Part of a small language model's weights: untied embeddings, 517M tokens.
Each number is 128 + 24 x the weight over its row's rms, rounded and kept within 0 to 255. Layers, rows and columns count from 0. Numbers have three digits each. The size before them is the row's rms in percent of the matrix's.

# layer 7 MLP down (transposed), 1536x384, rms 0.0407, rows 138-192, columns 0-127
094:073105143126116091104100141080143064156126121112121153138130114155111118133108126122106089102164129148117146115164092159168123138093097129118156114140137135090135153098141103150158119130152152129116115129145136146125118125095119148122122150144137152155141115148123186127142112131120126126099115154130120120100109155141127117132147127186138057113119169126135114112161137166136128116112
095:083132088160094147095138131130105128121166156132157163112139079112112128151151139156159178131140104121127141096157142104142107119110119131107108157150101137128129102147164087088145111135099160164136142110116138091154125115129112138146154146145164106132117117142146093129149115143176123133122081093150119127143101118151075153145097099148089157106174142133132175154146149154109157129181
096:145082163142107132104112179122099119104127137140105157101115108115106139094148156151145093149172115141159146106148163106131146086114138123107108125180114138080119137128142102148183141137100120145117106121130136078192122140113160138117130142174111176174141130125120152123148118146087129212097123141098122144107121128156120120124140133153127081124151121122128144102147143095121107151131
102:112158150095108141125104096109089099084170150129092158135148127137096178119167155150125122170131134143101145137135084126135082168126138137086142163120103130135154165126111141064091144122123115145199116118106122169134136170131122121092097145153095118178111163071143110096124149165124112114119146123119133096101142090157129093117091117128110108129100119183137143126103119154123092128125
097:152101141092138133146115112145172102141157154079117093129099145121105106150123147121097120114123105175136122143132143143127129169138110137108117167115106117113102118149195165122181149069149144111138115094096133114137139109149160169105130126136157113132147128127132077129140094127117092140152121120109126111133081133122158132098150100117133101118115159123128153172111180138090110107124
099:140152080123085121109122111100137123156113115134093092111101146109126121148149100088118114152115145134125090098131166141115137148101121111128126147117139094143079159105159128174114115151119110139101129130098103116100143128163129089174114120098117097097128118150159060119102128135141111136130134152122133136128128157150149092124144127132113102135096088120144156097114159139125162105160
103:124119096137172143157148102119112127135151106131146128110131160141118133120073111104145105144102160113091134168122092183126095155105165154144151115078096128115134124163140126165142130127132116164118138147109140132123106133149170081118145116151122064149156142095146078095129121147095155168159143138131111122149124110090141095175119109134121139080126121131124128133140115145126155098154
095:125105120143117125117137147131125148091130120139118143141124109095048091112138127098189146125121107104129144157172192149143171159126138155167120113139135127110168148135102162126131138163132165144140103085115142140141126108125148113162119133129150183120128102147096165163124105120130119120148119161132110124137138111091135143147076135152122149115128113120117136101123141154115139112116
102:144166087160147143133118153102125121097111113112099123149158120139120147097157147094180174175122099135167118112145123090122121127139130148167112144142087100111133126120156115131150135111106120133142129154122132109104139179152130180149164123098141123108106155114115127129106171110170129130179145086088117139115135094148132136113124141140129163163133119192123168112136108097203118146104
105:154145129155134144111158137119124159148112098152101121150132164142078166148193121111114142150151138141170128144127146135093113182102107111153145186130135055122086167134105169114159151105168093131079145154140117115167162153125141141146120137117143116139182111097115091134098102119102104096151135128133148132165134169134145110127095105153148120166107091170125098114122115130096134107188
097:136110161101091148115111131142121113119128137178122138094171140131132101153134143130133145123101095131169120105106141085141112095129116168063079104110115159112143084117176165166137132143151096140141148133163105132094132168078142090080080132116139134134135132131158148092089115149114129128113122134094096114097126130116132117099117143181150162098134131207106097139112145156141091102178
098:095121157178137106122139086147074180147154149041108125121097141110143093143184111087098098165146130177143123126144131114151149108151099116133117127037153138161141143104195121124124113161137111128091131112146140158139136133127125144136131136130121106113131111136154110137113124139101159136153129128135110155088144151129114146114150136108117150156111130125159140152148142098112101117152
098:141112112105124107132117132136140150125113143121111140101115179138091106094121118144130140123130113113135113089126133106106112157149172148114121092153114093147142103119125121134164111101116095156121163139145138168136157112129156142141116125092150111133141149162104120170145117146164100135126115128166135157131097138161139108138130192137191106212141078085142122169181120142146178111090
099:155103132128050112124133119098152094119139094169115117138091092161139147119163149129132119119112124163131160114160165105115082144109164122113149081108086140111083130123168117151114123102094146123126161100072159161138119172095114115140115156105143120141099117140174180126123119091116114097171106117142154079165110172136098107108135167140152111132108121132130123103131131129113091090120
107:151120133147176099174141100152145150122128085141164119162157160130104114143201179124144122162116120134095153135093133145109128155133126149126136154123131139128099145136147113134148135140144109107113129132121107149106108119132093142092110132112135138124075126110124156156134114107114125144109151144123117105104120107118113114102130088118139094119098120075130110106130082160104119141105
101:113125134121133075096124122098107110123161108155133104116091127103140068107108122145145138163127105185104148104162162142136127109071181143155179129071129131117127083125149130158124127168116101116107097147140134112118171119132144124105103120086128109160111153117099135189151165154091151151135130126115139097071107155175128159180144166129143122131129134138187133125132163130151111116100
099:128166135165157084128141044096117179174115180123125155111126102109141131124125171101108148113109130154134105111139127115105108117146127177177140155160078083127171087169114103145112142132142132126134129136096140110158152118104080172121124126121076123105122164155089095125124109106145131094124156114133127125143162103119124108185127132118177136130112166139135133165157138132160122151140
096:121111163152148105107112116100127100127171122107132157117100084119148099114114105127090124149128134114127119122138107169132151115125101143081106113126140120135129146124152146182141103129114162073127130121137113155163142107110078167112098173083121116133125164152112113145159182104113177125121105156135127108125113085125057153123116171109111143139151175126154098109100160128139185112129
096:144094150114108120106143111146091118099160133134128144136112174100125181135117134179134131177108140102148144146122124072124113126128119123131129135129136138143166156113168100119098076111187140130148135135147154140159169118123130158185135148151106114127156118144131162136130127162134140105147134101115107135132157159132100148120070116101118093155169099118124133120129141102093112100175
099:128121155137121149131114134157163110139123127153160137106138126183090108187134138081155132126135108136115156166115153089123123100138103140118113099129130087097131151099159169119144109119155104120141119139133099070133182098114112162140122106130103101103132158180161124115111128129157105131109178112136141133169086153173120130133148101147125134177165171134067095095101158130103151141119
096:137120130144115117145153119109143124109148117150163091152092167145130144099100135115090134169115134056137129145159153119147133114131122146138113157139137105171159148138127102136147134140167072138125111148181135130112176143089115122114139087105112108142136127147160141132133159145134164154137137131132157169162126102149107124078142124125141115163144116134136127151149134132125083122118
102:132141120116088147156110138130139130137150100129135135133091092175161156116102145146143146135120145104158117149193204134092096131130123167125140097059111108148134135143076136118145118168108171147194138136115112106131143081096114162176122110137148118185132186107136115125146118130097097129155083119144098104197116148135125084121143171129148158110110086158110091118156098105147109144059
104:106116131131117097140116148114070125130139163100120149153130100096115125099112159140111153109108101144118135123100106137083146130109143133149142160132142093105141115149178052120153169129119149126109159142112153137143106100114139100093121147128117155140093142164112098108158119133120119100134128140139145082117114122108103103104134139132070167130089099098139127137175198099118128147109
105:155154105114148125114137111083140125160124102165154171101160136110140115116119107089067147092106092129087161143095080137142101140097125105104155134142101083145124107087104114118137119145103138106097161156153091115170141111120123127193171073156171127136134119082085138138103129115132120148169137134152124096100111154129144158129174146091120137159130129129114118129140095114158155125146
096:133165113146136149087136166134126146129125158117101143103150157140153140073138115134164134113119054143142111078145163128136161118117124111139155140168109154142149093137130119110097119169126115130111137124162129134112140134112119135101131103102112137099080098155106136129111104161120109122147125127158147148084115123164125125157140132160128102154138110121140115148131122112150138151120
107:117131078115111160108118134102117126083122137165128107118100122135142156118121146133151094146109114132129123115135105099133154130129123127101107110168129099095095073136157118104140145143100145114145149158112128105131135105091133150154126177130142133111158107140105100117120109128137136078106140130103160119126167142142166090148072121072122123117093156076136100151120125088101126115128
095:136164144133128107135133093177143140125146082096119105136082132156114158126143140144140142163091144124136162139102119111157093149121155127109135095155092108132115092132154149114143142103137125187116112139131153119157140146136143109136133163103122082131124110079109141130151163100134145140137139109157148059112143138166128108075122106145101107134160129118134080106122122141098093137111
108:138103109139113157134144106146130139109127116099135147122120162145101158128115142127132113120148132113162156093124126099164110144140125137093144140103190119125135112120143126132122154151150144104169149110156152143167114146139145111107107140136133123093134151161116126144111116131136141133142124095101160109134081170146134116141141116110114124137191120195142126120136169160114173137105
103:156108114103139132132149107088156119114079119159151131107135125151115157097119140137134135137160157102098138160128092097160160101111117114101079133099140119114125132111151132098128167106145141129105112125124160128139191153127132185109097172162106150120163134143092138103141111151132130122145087094154150143146134129154119129144141111132101110158146095110132137149109108096119083101096
103:148124142125110157149106116129138105173129081115131110156144191120097148132174158161147110130127134163151106057124099117145154112125077125091105159147141079167182122129148171156130175097142107145117130150114143135156090123143111130151118108128169169089131111098172130141147112138109102131184193135104134092094183139109149094120109127141117107126133108152076118172119147100138159128122
098:155144057122122125149172130101183161126121081100133084147118185106150145128170110085164124150141118135170118136109122119160159108118082119135129145156108110110089167152136112120109144129145120163140108143139158140085122159107126196143132116142124176107141139124147173135131136125156103135176131140113125147121115112148118144098117156058149138172151141127137123091115159125140113135084
103:123091167146116155090103097164135100126188123130139143061094160077127105131143116125118095154126128129118137112128168134128091130138153099067116150144138138096085163136172106173164143106101106147163135133095121138150132162118131135078118136149086160118131121112150168082142092123119153098103111146195107101101115168178134086113138088174099162120130126139153097139113152178123176067079
100:120081115117165131122129115092172108132188166117132145103158123111119084138127184118145086111118096109104145115118142162110154159121148147148102072142112158113168143094111127142144129155104113097122061135146121090136123089133143120151143128144146151100149155088143136139117166114094120188125149109141110098110130147134135167133112116142163139094103180131104166104120136168174108097133
103:137109144085163126175144111062118143149171125159127152121095106124129133142130124121095111144092117129120101107099116119126139158127129149127126167126097112152138088110174127148159135150150123113133131170130144109133103111131115148127149152117095155165113099127113139127125159123115153089133183155103111100081123149141133103118131131123097079109128142122118119102133138086166126140130
088:078116136132068097140059150114149139109119127099116153114087128135130083113139127134121102161107128110166105121125173124108126127126131124126143176165116119144165114154148137088123116155117110147093126142137114121111125132129127135155089122124131127116119106094140141091141102143125139142149133114116131122071118123122097114142142133123081078149068109115108179213127142117091114108148
098:133115140151112122107149127127129113168127144141106121097152146118135153106074121140139120096123114106086138131109160109142140130110141144116123120109125082159122088122109163112161124113114116103166094115129136124154089146190104060177095137144148126114125145116073115128167105119162112127106113168141107169168131094151149120132139158130150124096145117131177151100130149134138113169101
106:201100138131158168136145140142123123142134109182163096128104151109121140123174142128130137115131127181096155164126099137120126152116152137130116136110149111134137113051143122138118106136159078147116149148127100106120137098130068118133132127122167098113120161147121147149133110076119127118144129142142132119179123150159111110158112101123174121114128116134085140089177109137111126126119
104:198097130127117161107095110141080153123115147185095087119130157111138152085139152156120116174130144116152122140167145106171125103122109075114119119112122125116165148101124143115173134130118104127112125115102118153139131100101155148141104092137132156154093163144088160118093127166071167159135142079143136093115167114131079110114108148198107137111152103152086124115145141135094096104169
111:149075106138160122121139121107155115136094107116162085085087149119146140162091130132120079107105110129129140141099136153116152165138114118135070098111135114138101088136172129110074101129116127101135134124141126142095132132110135097163124164093145129110137096164133128134141117092131127101112145139096118116137086115157174139131119123146089149137126179120149123136121164079151165175139
094:117137110135120111138104136136162123103138115100120122120132127193144129156153121131143114139168043095146159133152112097128141174149133146122153149116122143147114104097119089131132135092162134125110115101126127097129153152145135108133114103164163169117133135123129117105164103151105146127146120086163122094097123146165124167170118109151099128136161117127134108183130136145106098140130
092:137100165126106117126115111139128098097168121152126091146130116102100119142149151132149165134078130119127156180136168103127070129074121091099134140149106145103167128155145102079112088107114119125130167127112121145121109128115083152111134186156119141141102113103144148112156153120149115116089125123137126119115160131061139130115119130130132158081108120127127112085144139138103111144120
107:121123119074150130125090144077078160129141128175124162134124155116150107137154164123149080133109157090141157093131084116120142132117111104137061116148174123141114104132132137103142110131148139114140147162142109150130110096129129113171131149153137133135139159128122156113118073106095151116139137105152122119136136113130170134160094138135131133113164129115132128100116120110126134093136
093:084140179086170125150110126131130097117120150130135127182123129136188161149121142163139150148149105125085100097113096103094108135136121083115120111135123117104159128165098126134120135142084096132172108125109165113155099125082170164119100167095105136172155099141100159094122123158086214108153108122126107127163139116130094157141102153120204146124164100113090079126116123150129127132104
102:158137128117149137163136126110155147109186116136148112106100148115102097119109162173173174123166118113126102124083140153146144123122095145120143171117104107122108121146115128145088131126120138141154112152082149124123129117110113118155121199142103102118154098099147136127137127128126124176087112122110116093110154110079139107112151146122127138114125099113101116141124107161112116118154
099:157131145151095153169129125091107127133141124145112133157126172174115153103114149137079169124096128098100173122143122113122094129087136152089108139104071166134138136162131136121149113140124086165134120131137098163122184146168114158173137156126108139140158153099117093123123099114205146127172135138133122119121176081167112111076164174131126162111163159170161123139066112125152146072141
104:103131127147172142188117066200159136153139125102191094113120149108155086119092127145109155130164137086153139132138146110137119118138133126099137137086158086145137132121126138100118118109123118124102102116092159117109129116137105170139150109105122118116136107114111109140148148133124134144121105123153121147092124096137133109103109136147084113155106096114125132187136095118101100141130
095:080171144165138149130122119197187158109118121117166155139147107103093112106084161126103146100138146113101107107131137078143120139122154109126151105147136157118113143104121136132127149124096132136160110100147173091196101133075121089105096097157149126146096087099110124128104153139091188183144146131113106133117173104145149133099109102167140139108139104181125110134134141149123094140135
106:161119120129147115135151130100163135180128142101125136138124121160122132093141139110110139157141117104130109066114158148094200162151165140108109219134151125140163101157136123131154128141139099147094124138151142159096112132159090141103154101096122089125133124131144094168132182153168092107146159134124156137174127111154161144176136119139132121154102137144158111185132124123153135152110
102:133126150093179129131105112103157164152112113108109144157129154154126107142152134109109172121136149096126147140104138129146098153122140123134141103123113170111120146124116100169121099148126168187130138142156119131137165156113137139136111092141159127154140123117123118108131135107141113139168098114120145160123138119123114144116122114143149144136119139095133148101155094141117114099113
099:154146144119136102155146128142137122092157139112124134124154140105120114165110157106160147156104074148096137149138103101130132124124081120137122099162140150123078159109136120159136135088147130093175134102151108091163113140082105141120109127144114136177144125113125088138137120156114128117078144079098105105143126131132143115135094124127140168172138154134101083119108082161121160092170
106:166082142125134116095153110107133116046111140139097132157129088141103151161125131147098130115125112133159142152119162160106166114106142084140173154139128157153118125175133140117153117156129169148114165128109136149115127120089130138102129105084088126152077144136138115129099126146163151135156155176144135119101124112151093089096159129111110097143126083165189102077153129161111141109103
096:126085119089133111129147126142101099100150144152101123120108158138152136124121102129089112146088111147126125182129132144127130117141154148105118113161151115150082134085179154155130112149103161116175131131132120125139116098132108142128154180136152165115156125135107142157148095104101107139130101170135117116096103148136115137089053153146144124070122109122105128118097133123122106157096
098:125107116137143151139156130119106144162127076129147142126129165126138118152131138119128137111109134175133088121145124074173105181132136134100124079140138088138118141098149165160125163086064158091127119146160136127144140111137121124134114141120129138117148101146142116121134133097114079126154067108121091132106119128090151131082083074108113128102121173126121147115129132083159115127104
109:144117157100175158152101130127118107147099114127126160083124157154155164182124097119113115098159080107114085163115113109117128136145114123131164165131120124150106154113125128134122136155099125136128092143125164127120151121126098135146102103135139114138107116167140134118093133133129102122136134082111159141085109129122108083061113136117142091189075112141122128118162128110115131130111
101:122101100132121109176112117155083100149130156086122102120103099158121138137081160169177188128111108160151103144100136181120134141101098162130142107158150150180123119094172096110142137117099159122172139208154147092104102180155121122129119133124153128089138115163133100134118146136102148159097108127070126110123119108102155132098133117132099099140134126154115132089143100108143129125086
# layer 7 MLP up, 1536x384, rms 0.0447, rows 139-192, columns 0-127
093:182104179123124114115101126138170108086084143108129091135128171111147128129117126146115136140136132100112132086072115153105127101127111111171078142151102116101095136131155145118091095152105126096131143102130114136132162142148108118132123128154118153136149103131136144171156152116132117182121129149155164117104163082125125165087109121158125149116093108063121078138098127116161131114117
100:151101180132090150094161160173109067124182134145118101154129146113107112133148148093140110118108148137128133124100106119118097170113165132144171102174153173095122092156136104119138093093146099131165123122135118160111130147159084070122131127126107126162088117158128161137119108140127108141108150125126138158130125140145151124120110095162150148149099151161128122084162117092150135126130
102:135093087149118114084153130138164145121142150150156123151126121137124155167125132133161130158102149125151152139175149110126168109157146127118140134151158121125086127167124167128159095136127130117149102095128066164153144128164140135139153142108125109128134127158101140135123144135111065085129125124139131130176117089124160105132105151106106175109156129107111130103092100143145127150124
097:132120146100139163142133149115144127113138119092113159131136114127096123141151148162122096130140111127107109114110111107141090153130127092153138161148080206150109115154133136160139118122134145078144108092160107118109084134176154128119084132132122154155119114109117132146142086170146083121109150108097161110135133072142142142148141088113121103149163137121156101152127120113128131186124
093:168127126136144117100161132150138078112108096113098112139130100120137151129163110137092083128125140110119146133117163103151168138132138123140146115091160144135124159137174138095078160116147127135111154070135121136110166157188117121135159113174140121163124100154108104125113122136141154148121086167127167147128167124135170115117127131116116131080098187129158077097106108125135175119164
103:178139140091095143076106136161163108168097153153172111084127144123126153142100122069160143147125137159127139104087105126127107117085146144136142113126155167170136111099086183142147115071113151114152142110116143156136128182112086101099119147135119099176138111154144154149175135130132122188100157145089113087165178104123116117162124103148166107135116167069130143114134132087138101124147
097:124131118157100153107093182135154079146146173106112133103160100120087118152150127102128108105104145146195111080146115076129119103135165116155133126110127114168148152115126153117135109176137171089150093130099107119137122124152163133121110085132153139150155148113142098142120130130181113115149133080120139153163153125110181149150108112112131127090146168080122117147128085155141153184146
099:128041130159141116149091133118157118124102123105208124146134158117120149131140122136154154134151139049117136118099158140125140129100118111140083164145108118092102113162157097101107144105145111124102133120108110109124150172088129134126156143139087174141172141135142149135121196140131077138125133103097145143100141087101116157119170107132133135149111130137117137123120107130137134088139
109:129124123122125097098102166123145146119130140106120141136142169120086162156126097119116146142132141119191093116099121122097112148111141171156155101123114124090135082134136118115147103140106161122113114115134124177053110152099155124087150110102145179145088103126156146125116150136120149139115138150114116143102112137131145105145110135122183147158131079119124117103147137154113155100134
094:135112112144150136131132143151142097163120125114158131123130170088130133134147150110107105188132141122082128126112128122117166118137155097102137142142124118122115130119156122130116125128122116150114107133094155144164148116144159094147113095138126137173085124124124083167099133160113086130087114125099157084120154118125126135135102162140158142064086144122130077111137164150119183167168
095:136168133105133162120091166110124093129159148161182109153120151165126186130064120128152093168143090132138143129119134109135139111130126138102128157118157121152096127143077122109149125074149116133130094145154090139092100151138093133147124144135123124122142166149126125119106112151161121113147102163124168065148117127131146117162105135151169141121151127145131118105167167130094131123140
100:135137131150145128098121146104170139129141156122126134114134125105128115155096127160117103118105141094161126097127089072143090116116120109189118099173128112154090103198125138138110147146142146102119132099126118157089137116115140119103070109125095173108110137096143124091104121176109122114150116133127112159127169118155127111112120171142116125126128159146082163156134115092099143133170
096:124123138159099094153164134139146133135097135170122156135154160135120115154124110147128130125158135080089125129119101101118155109137126118143171124129149143146120134115144123124144145164152102166120134074146128150104121147116122123122122096109126131135136145124146121146097143158131100146090109135144148120129140097113150155160091130124117122117100153106133050101091120106098145139137
110:161113193139138121123132152156135109115184175123117132113160145145101158135146126139173142144151125125183143112176113158117142112100172149158127150192148136153124106157132121138116185137115127110117101085148139124114110154113122102138112129103111107111146165148159109147074146124182123139143114109091106120131159108101140134138061132127143154068112142142149090145145117152109092174130
103:128136100113136102076148142133155105119120118174127133146159159198134118150088140164074155144130174133164112133111101088087099115122134133183148113121162156105069112131117109114116128127174139117103139068123085121104189167106173131126102145168120124177107084170126150150122114134140146117102127123102119118128078133116117169162142140169127130107138141141167125118144126141127126112139
095:155104164064141117108127146154189142117117155106094127148129115131134135163087113189088134160146125101095151098120123107109122099108117130114143141170131158115133151120100152140169100124145141159154143137122117102121161139142096102132100126128124159172133082146104095171145145164123098110113127148136188105125086094112123156162136116164139155140137102128168144128119111101116144104124
094:144109148130073146088108115121125095145168085108142120153186136156129168130158135142123108151119107140178155142105127095143141131134132103190120162124155150135157159101077124091151140098151107156157091147123121128137133153135135139103155099148090099115126107140105059137146098129118174151138120136134136142143138124125121149101080115123162115074140119098106116114134079129105123103132
099:129146176101095108137077136135111125098155129119168094115088115172078167158108118144084107151110145118149155104123116122150111113114116129096083138163103124094158149177123136092145113081170121100083139147157081129133159172103130106143113148129065129137125141139112115104127124172134108106125135145136126059107172124167126120078102156116117139111120183117118138108179154152123156163111
097:163122137111126164120123144129137109141100138116128161131128114168133127140132123099081141167143154160164163129132137129167093158142171106112164148138182115139122161123127113112090141140128119150155097100129140153105167149172117128149126148140103155157113114136151119173135113189152105165118120114101106143158161132136137169129114124152173110093129156095137102124159083141090144170122
099:159105198097118198072129171121154101130116146188127143100188160100133116136126134139128137125123137103104142121132096109146093088164140093136124164104119161149115157103133126120094101101133163127156078153132119103124137134123121084163148148127143157106131157118164104115139121152100156104103151128119133161159119097110149122174149162106144168138136163142155147128137119145167115137134
099:089158132100126127128122145130107127139158137146131189171148114144113130129064164138105145096149148136137098119129101142109138140123158153143148116134102098110146128149108094151120141097140145146132133105102154126092116135130161107130125105181136120115073107066095166117098149101154142135132144121127102106139171123121183184096138116171153148091137137163158108098153141146115089155153
105:136121128159148120140145135148124148119131131107140097123147114158106122140082180167096156124119139130157102144145091141134169076090111110186182113166135168118124142139124108148137106165135118124117119137152123102129140145137161122104101118125077126165122157112145122153134130137132108147142091133131138115143112063131129115108148136107117139130113103075156104129131161146103162150126
099:125129117165135105163135152123132138122145171146153118101135159122138150139132135134091124108166081096192118129126134116145160123168129163113062090103112114157105132128109152157102157173081129113090118089145168187133116173131146124142146108151162075118083120139156112097067148134134131119100152181121155135115178137126169145127110143139099183174123140142098144142133157144105138118145
094:140123144104094106129109125101136135070142157137132146133105120096126128129118177152133174140118132154142153072110135103120094100100132135120101173163119151146102151138111119167120098098153118133104145102109091117148184135137120101118120147156107109150175123121102138144150131152168150130122118140120082116128183109169129143105093157133130171112165142145150106091152110149101129115125
102:147119126144115131104110105128143146145153128136209125134120151163131184166105133106120112142162158096135105104141113134108190147168113122125134141163162129129151133116177136121051147106124135110135096113143088127146175105131100122127165130142100123128126156125116180146098134098131119100151112125117127106107128111112154110152060169147178138110139103122147113091161111148105130130137
103:139119167109064180108141141121114084149137121141152096121122137137133164125163142135119146103120120145127149148135087127097132146144142139119073145122138165161129131120141134083121170085172152124148162125133108122104106128145116113081138136179126123129114144170130141111128129152157107123142162111131153088145124129110143136137124148115143125105126137147181143132133077150155161114096
107:097139126133141162134174147124160113124139133164118105151131116119124143154137149134095156111120144147158120122139177137140104117126182143123095147147143101126141127158164101101131118135116164148167126107098117136131109127100113084105129141134072135139117133126121165107100164121143097127158113121146102126129142125111148125081125177150127096096125106129107129135131120131176154171159
103:137125177150135092163136128128166144137142164134116170195146154131099123160075131124108149153144119137147096108102122127176129129130115139111155178130177166138128132128123148137169097118119128120143115072165134135115145107121158138072115118135151143162136125131152147112153128125108131131134083126110138170147140108118122135183117114154165138148097139127153074112170122137100152138157
105:113117100143081116113104133128143125131157143154122118147150099143077135152143160147140140163137099107137134107128129121155136168158164127098146130099124161155128121130137133137133155156182143127121158108145133146121124102157115134121106105160126127127126151087108142128113128139091097140125140152094118085121150095118124133152081133127147100119145101125175128143149098136119162119104
096:143041128103113170122122158086145132093114091107144121153120203143123108117111139113126179139121160107098148113086107092149101150103136134099125138148103133125145138149140125100176151123123122163101136129152149120167084155166124134100147090193089119149154138139140106144118163123119172093133120156143166125116157134163174121161132093187147130142128154165109108115193142100098166164118
101:135099135122110091109105114108152139141168115081141154092184124107094133144160126137132133142106141148124141094128079115160165096164151147146104157138122138137120140137153179144167137114138115101140134143142126088136109136115149119141159112144145118170128153142109115169111103117161115115109137119130089090132143142136149124107107170103144166164139113124107149140137136166134147135142
103:152101151166136112103123146111152133159110108134107139147141157184151143145085124137105108184138146145143120127111131127146089146138153092150137150140180094152131153174085118162053170142135149157135139120140120079117139108139163096134114093119138157146121142124158130162133140125114065142143087127103133118141107132157113169105152127130161147139119120091129127140137101146157155121133
099:105117141122130185144151109119147124148119099113100181124102125138142129153106125138150085170140144100159111128109126134158081162097169109128132157146079113130127145136156144155090141079161118159138112087122169125097126161124109063119151127162095133130093131100151152127116131133140130121085108146091122154126103140103111120132103123113133190099097161109132113123118126094117134089123
087:144096170098147159104111124121156116121139156141135108172100127139118161153110118136098134073142169110172104131100100136160126113155110159152127161091124145132084131159176169107108099124137128088131097124105132147128122153135112123137124111120112123150133125162130129117131130141141138136129145118114132163143131095106119133108126132101114089122085138123176116148118095127143126141140
099:136072146132150094140162112115102125143130126107132104167158122095145128152149124121154124099139121104155157092170176087114128109092143152152102116127137119094116104098154133160089151097135160114170141164114123067136156140084156129123143120194124096131152158150126165121131141107131068151125086106118199101142154117126179157146125101117116132128134137140132101115107074152097118128143
107:159125161170136121091070153130129120153124127135108111092137160134105119146136105123086164150151143165171164102099139122171129134157116120165091103120149201149101083163129143130124119112122147088101143091143101136111118094142136102103146152110118166111122140101169122156102162127120122144138139130131136132125108118139134144155149131120184110145122141080164148096193095087114177160148
103:098131130126131128132149166138097118124119077135140165128152164124129157117134138110124106100133113104107136120070094077153097155148145140168164140158169166108122108117118131130128125077108154091105129135161114129148132128150107111099129092136122132142105140121154107078116120110110105140105136155123108134142121134150170163134114130122191109119150137086148080127133105102121143146132
111:116089131154136104146130117139119101118201106149121164124156147081082154135089146138108143134158199135154125120071138092112129108105129153116120101136092129107088137150107094151097146124138165137128125157124155126114135138109136087099142139124113113132141122140112142124111159143106143123118168120116108128099125107098138110098110151140117118151142153143132051125137116148181161135116
095:092114117142119126117130157118156118093128154120144174159214135127138143160118109150083090165151159092170144116112130142106173127145105118181111113108132125114107126145119152104074131132125121089137132118127148116110153129127100144092150123151114149114107130124106116091125128178134090144123108118110108110141139106151145122175145152112130153100118115110136155127148082113087140140113
089:157126098119147163159097095114143090096117142118126148128106111126138134126167127165118137151120154155166107118102121142133145140111140118130106155096161127108120192157137117117173092131171126129088101125135134135101121174171156102147111113134082145127138085121167137123133173131183142097122150164105166126147132124140132142091112114129142097172121153091209109102171153108159160129134
107:128075140121142130153099083131098113110148173152166153124184110122148148101124141119118109177197141147146144140130097132129151135131153125145131122115093098105120156112140066116132167131157132117150140138114147116122156137132140142079126079141144122123134131151137143146130117128079124125080146106129138068113097132170155157126161106142110089132134144117122145119116146137141124140164
091:173093152152124136100114141103124119109090191135112117051134133122125121150154108087142144106159147082099121138131086145100174179100137099117121132114095139105114130101127158129160118147183136100102128128118140164141119132135164100136153115130124076121176143128141103087131141201099145140100115152119136111120129106125146148138129088116109147104072159145128161113121124119090132150130
106:112115126155082132142109155123118160091156165120122137126113118108134185146157128106177150133167153120138111137134143139131130094136128143158141136124111144137109159140122225114127120109134157123150127109132085115102132137129096107096120162171141152151120087124118105129087123129122142136143142117102149082140169114105136144097116128138154142166082169150115131094125125112137090152138
096:112122142105120120151115123133132144147179113151142151135118157186111150154112141136164129103135167125155136124101079178111140090122146111108110119151114152134122143160128092159168084137129152131179137120156138143121126134135119055122149157175098129152158132113144163158136140164089095072101140093095095118178119134087123116160155117097107153092131117143107164128115125111159148117139
110:172138122126140161105127144128160119155090151134137154116150166082097144145153187141148128150140121121109131100169142112115136147142143141129166150088117155134091113146127175114110108122104141171121116086173140132127147123189114113147141102147156090145084132115130056143109168145140123136119090161149127091133133118084154134151143135131116205155128126153155141123119144110118139153096
101:104077163128091146125122136078121084134122125167138142092187138110122151119114156108123118140126156095122113136136132142101098144138139166176108136115105125138137113108136137127122135077135206124128144138142137119123152108115129143142159110151107165154103146139131105162106121108162104144127138138131103121106101100116128135138133112120127158081134153094129155114145111114144121120122
104:161116132077094158123109145112128125110097108146203139131151114125137127136106112158102093114141123125149139066126164101122133074149095142124120146127107128113184117153130203093121154147139129143127162139133097121145121137122146151135137153113127124158178166116137122154139129102134115133133115128102108085164136118123142113156131134116133141133107137110102059105156096128109150138126
103:152085119122122102130112115133120129152130145120122150139143131153118130131094177134116167136121149129151145119073140099120128158178177095139155137159151098175112183124135117152065139121153149117156151129121122133163127161096149137139143154129102153142183105106136108097101135143133042159122142118119104118180128122119173139124122133138139160122121116063115113119105125128108179123156
094:149093163101151128079122132123152101102127095103126111152105133118101172149118136130087124105156114082121126074136137110132111130113158145095144121105125141115140079168150101120103127121137137135120153090125126159131138160159122122114140145124099128138128104149118140095131149120138152136133104179127151166104094145142124134145096100155141161157122146129116130123108121108118165115106
106:141148120136148118140144125102132113119147116121122148148126116132116115159125135152140142148142159130135147117124094104141088166142105165132073129138126107110130140134121150145096142136164134099133117078122083157142133165127126118160163166165096133139175156136156123137103111120103098092132142172058096135123173113102150148189110157112153117059102132152119123145130130103094104130161
097:112077137147111134112111092112115154107190145125117109111126152118114127118088182133090113136138128108141155092139146119157115115126105114141139144128077120113142105132153092147071111118133150094145118138160189119081156121114120118128134092094133119151120106098120148141094137123152138128172135129114105128114093146179129160119125152138158124153106176125108123125196116119150154117087
099:142064157098088100131148120159104117099122201125119155124133106136099106129149152127110133141099115124134144108120146095157111140116164162125127160117110111122103113113147127104094150144198143112129108141160114144122127152138208114094144125098093179127092088118161163113132144136090147146114123151111108102117102131147109128093162159131139123083131117165105156145130152140104113132085
107:178106157105116167113116186139129112107099152106123110127132127064130128187164125144144109150109128093144119119113097055078131116107145127133127084094119111138146140138130129143134144094106123113117124143132110187109096136125136115080142095112111140168136143163145203121102133144170098135076090130138127170127136139108112108116167129111115104150119156138136139111129164144122092115132
101:109119107146117120142111171093122104124163121093129122152142135155147114182129130115142096139123130168182116132157120092143135155157112149109123162146127100120089134137136150143143097120158120129102085159141128139161097155115121093132114140156096114178126141158172148092133126160147098050126070117116161142140152069145117146176127143114135102161114110075143108115136130152093069121131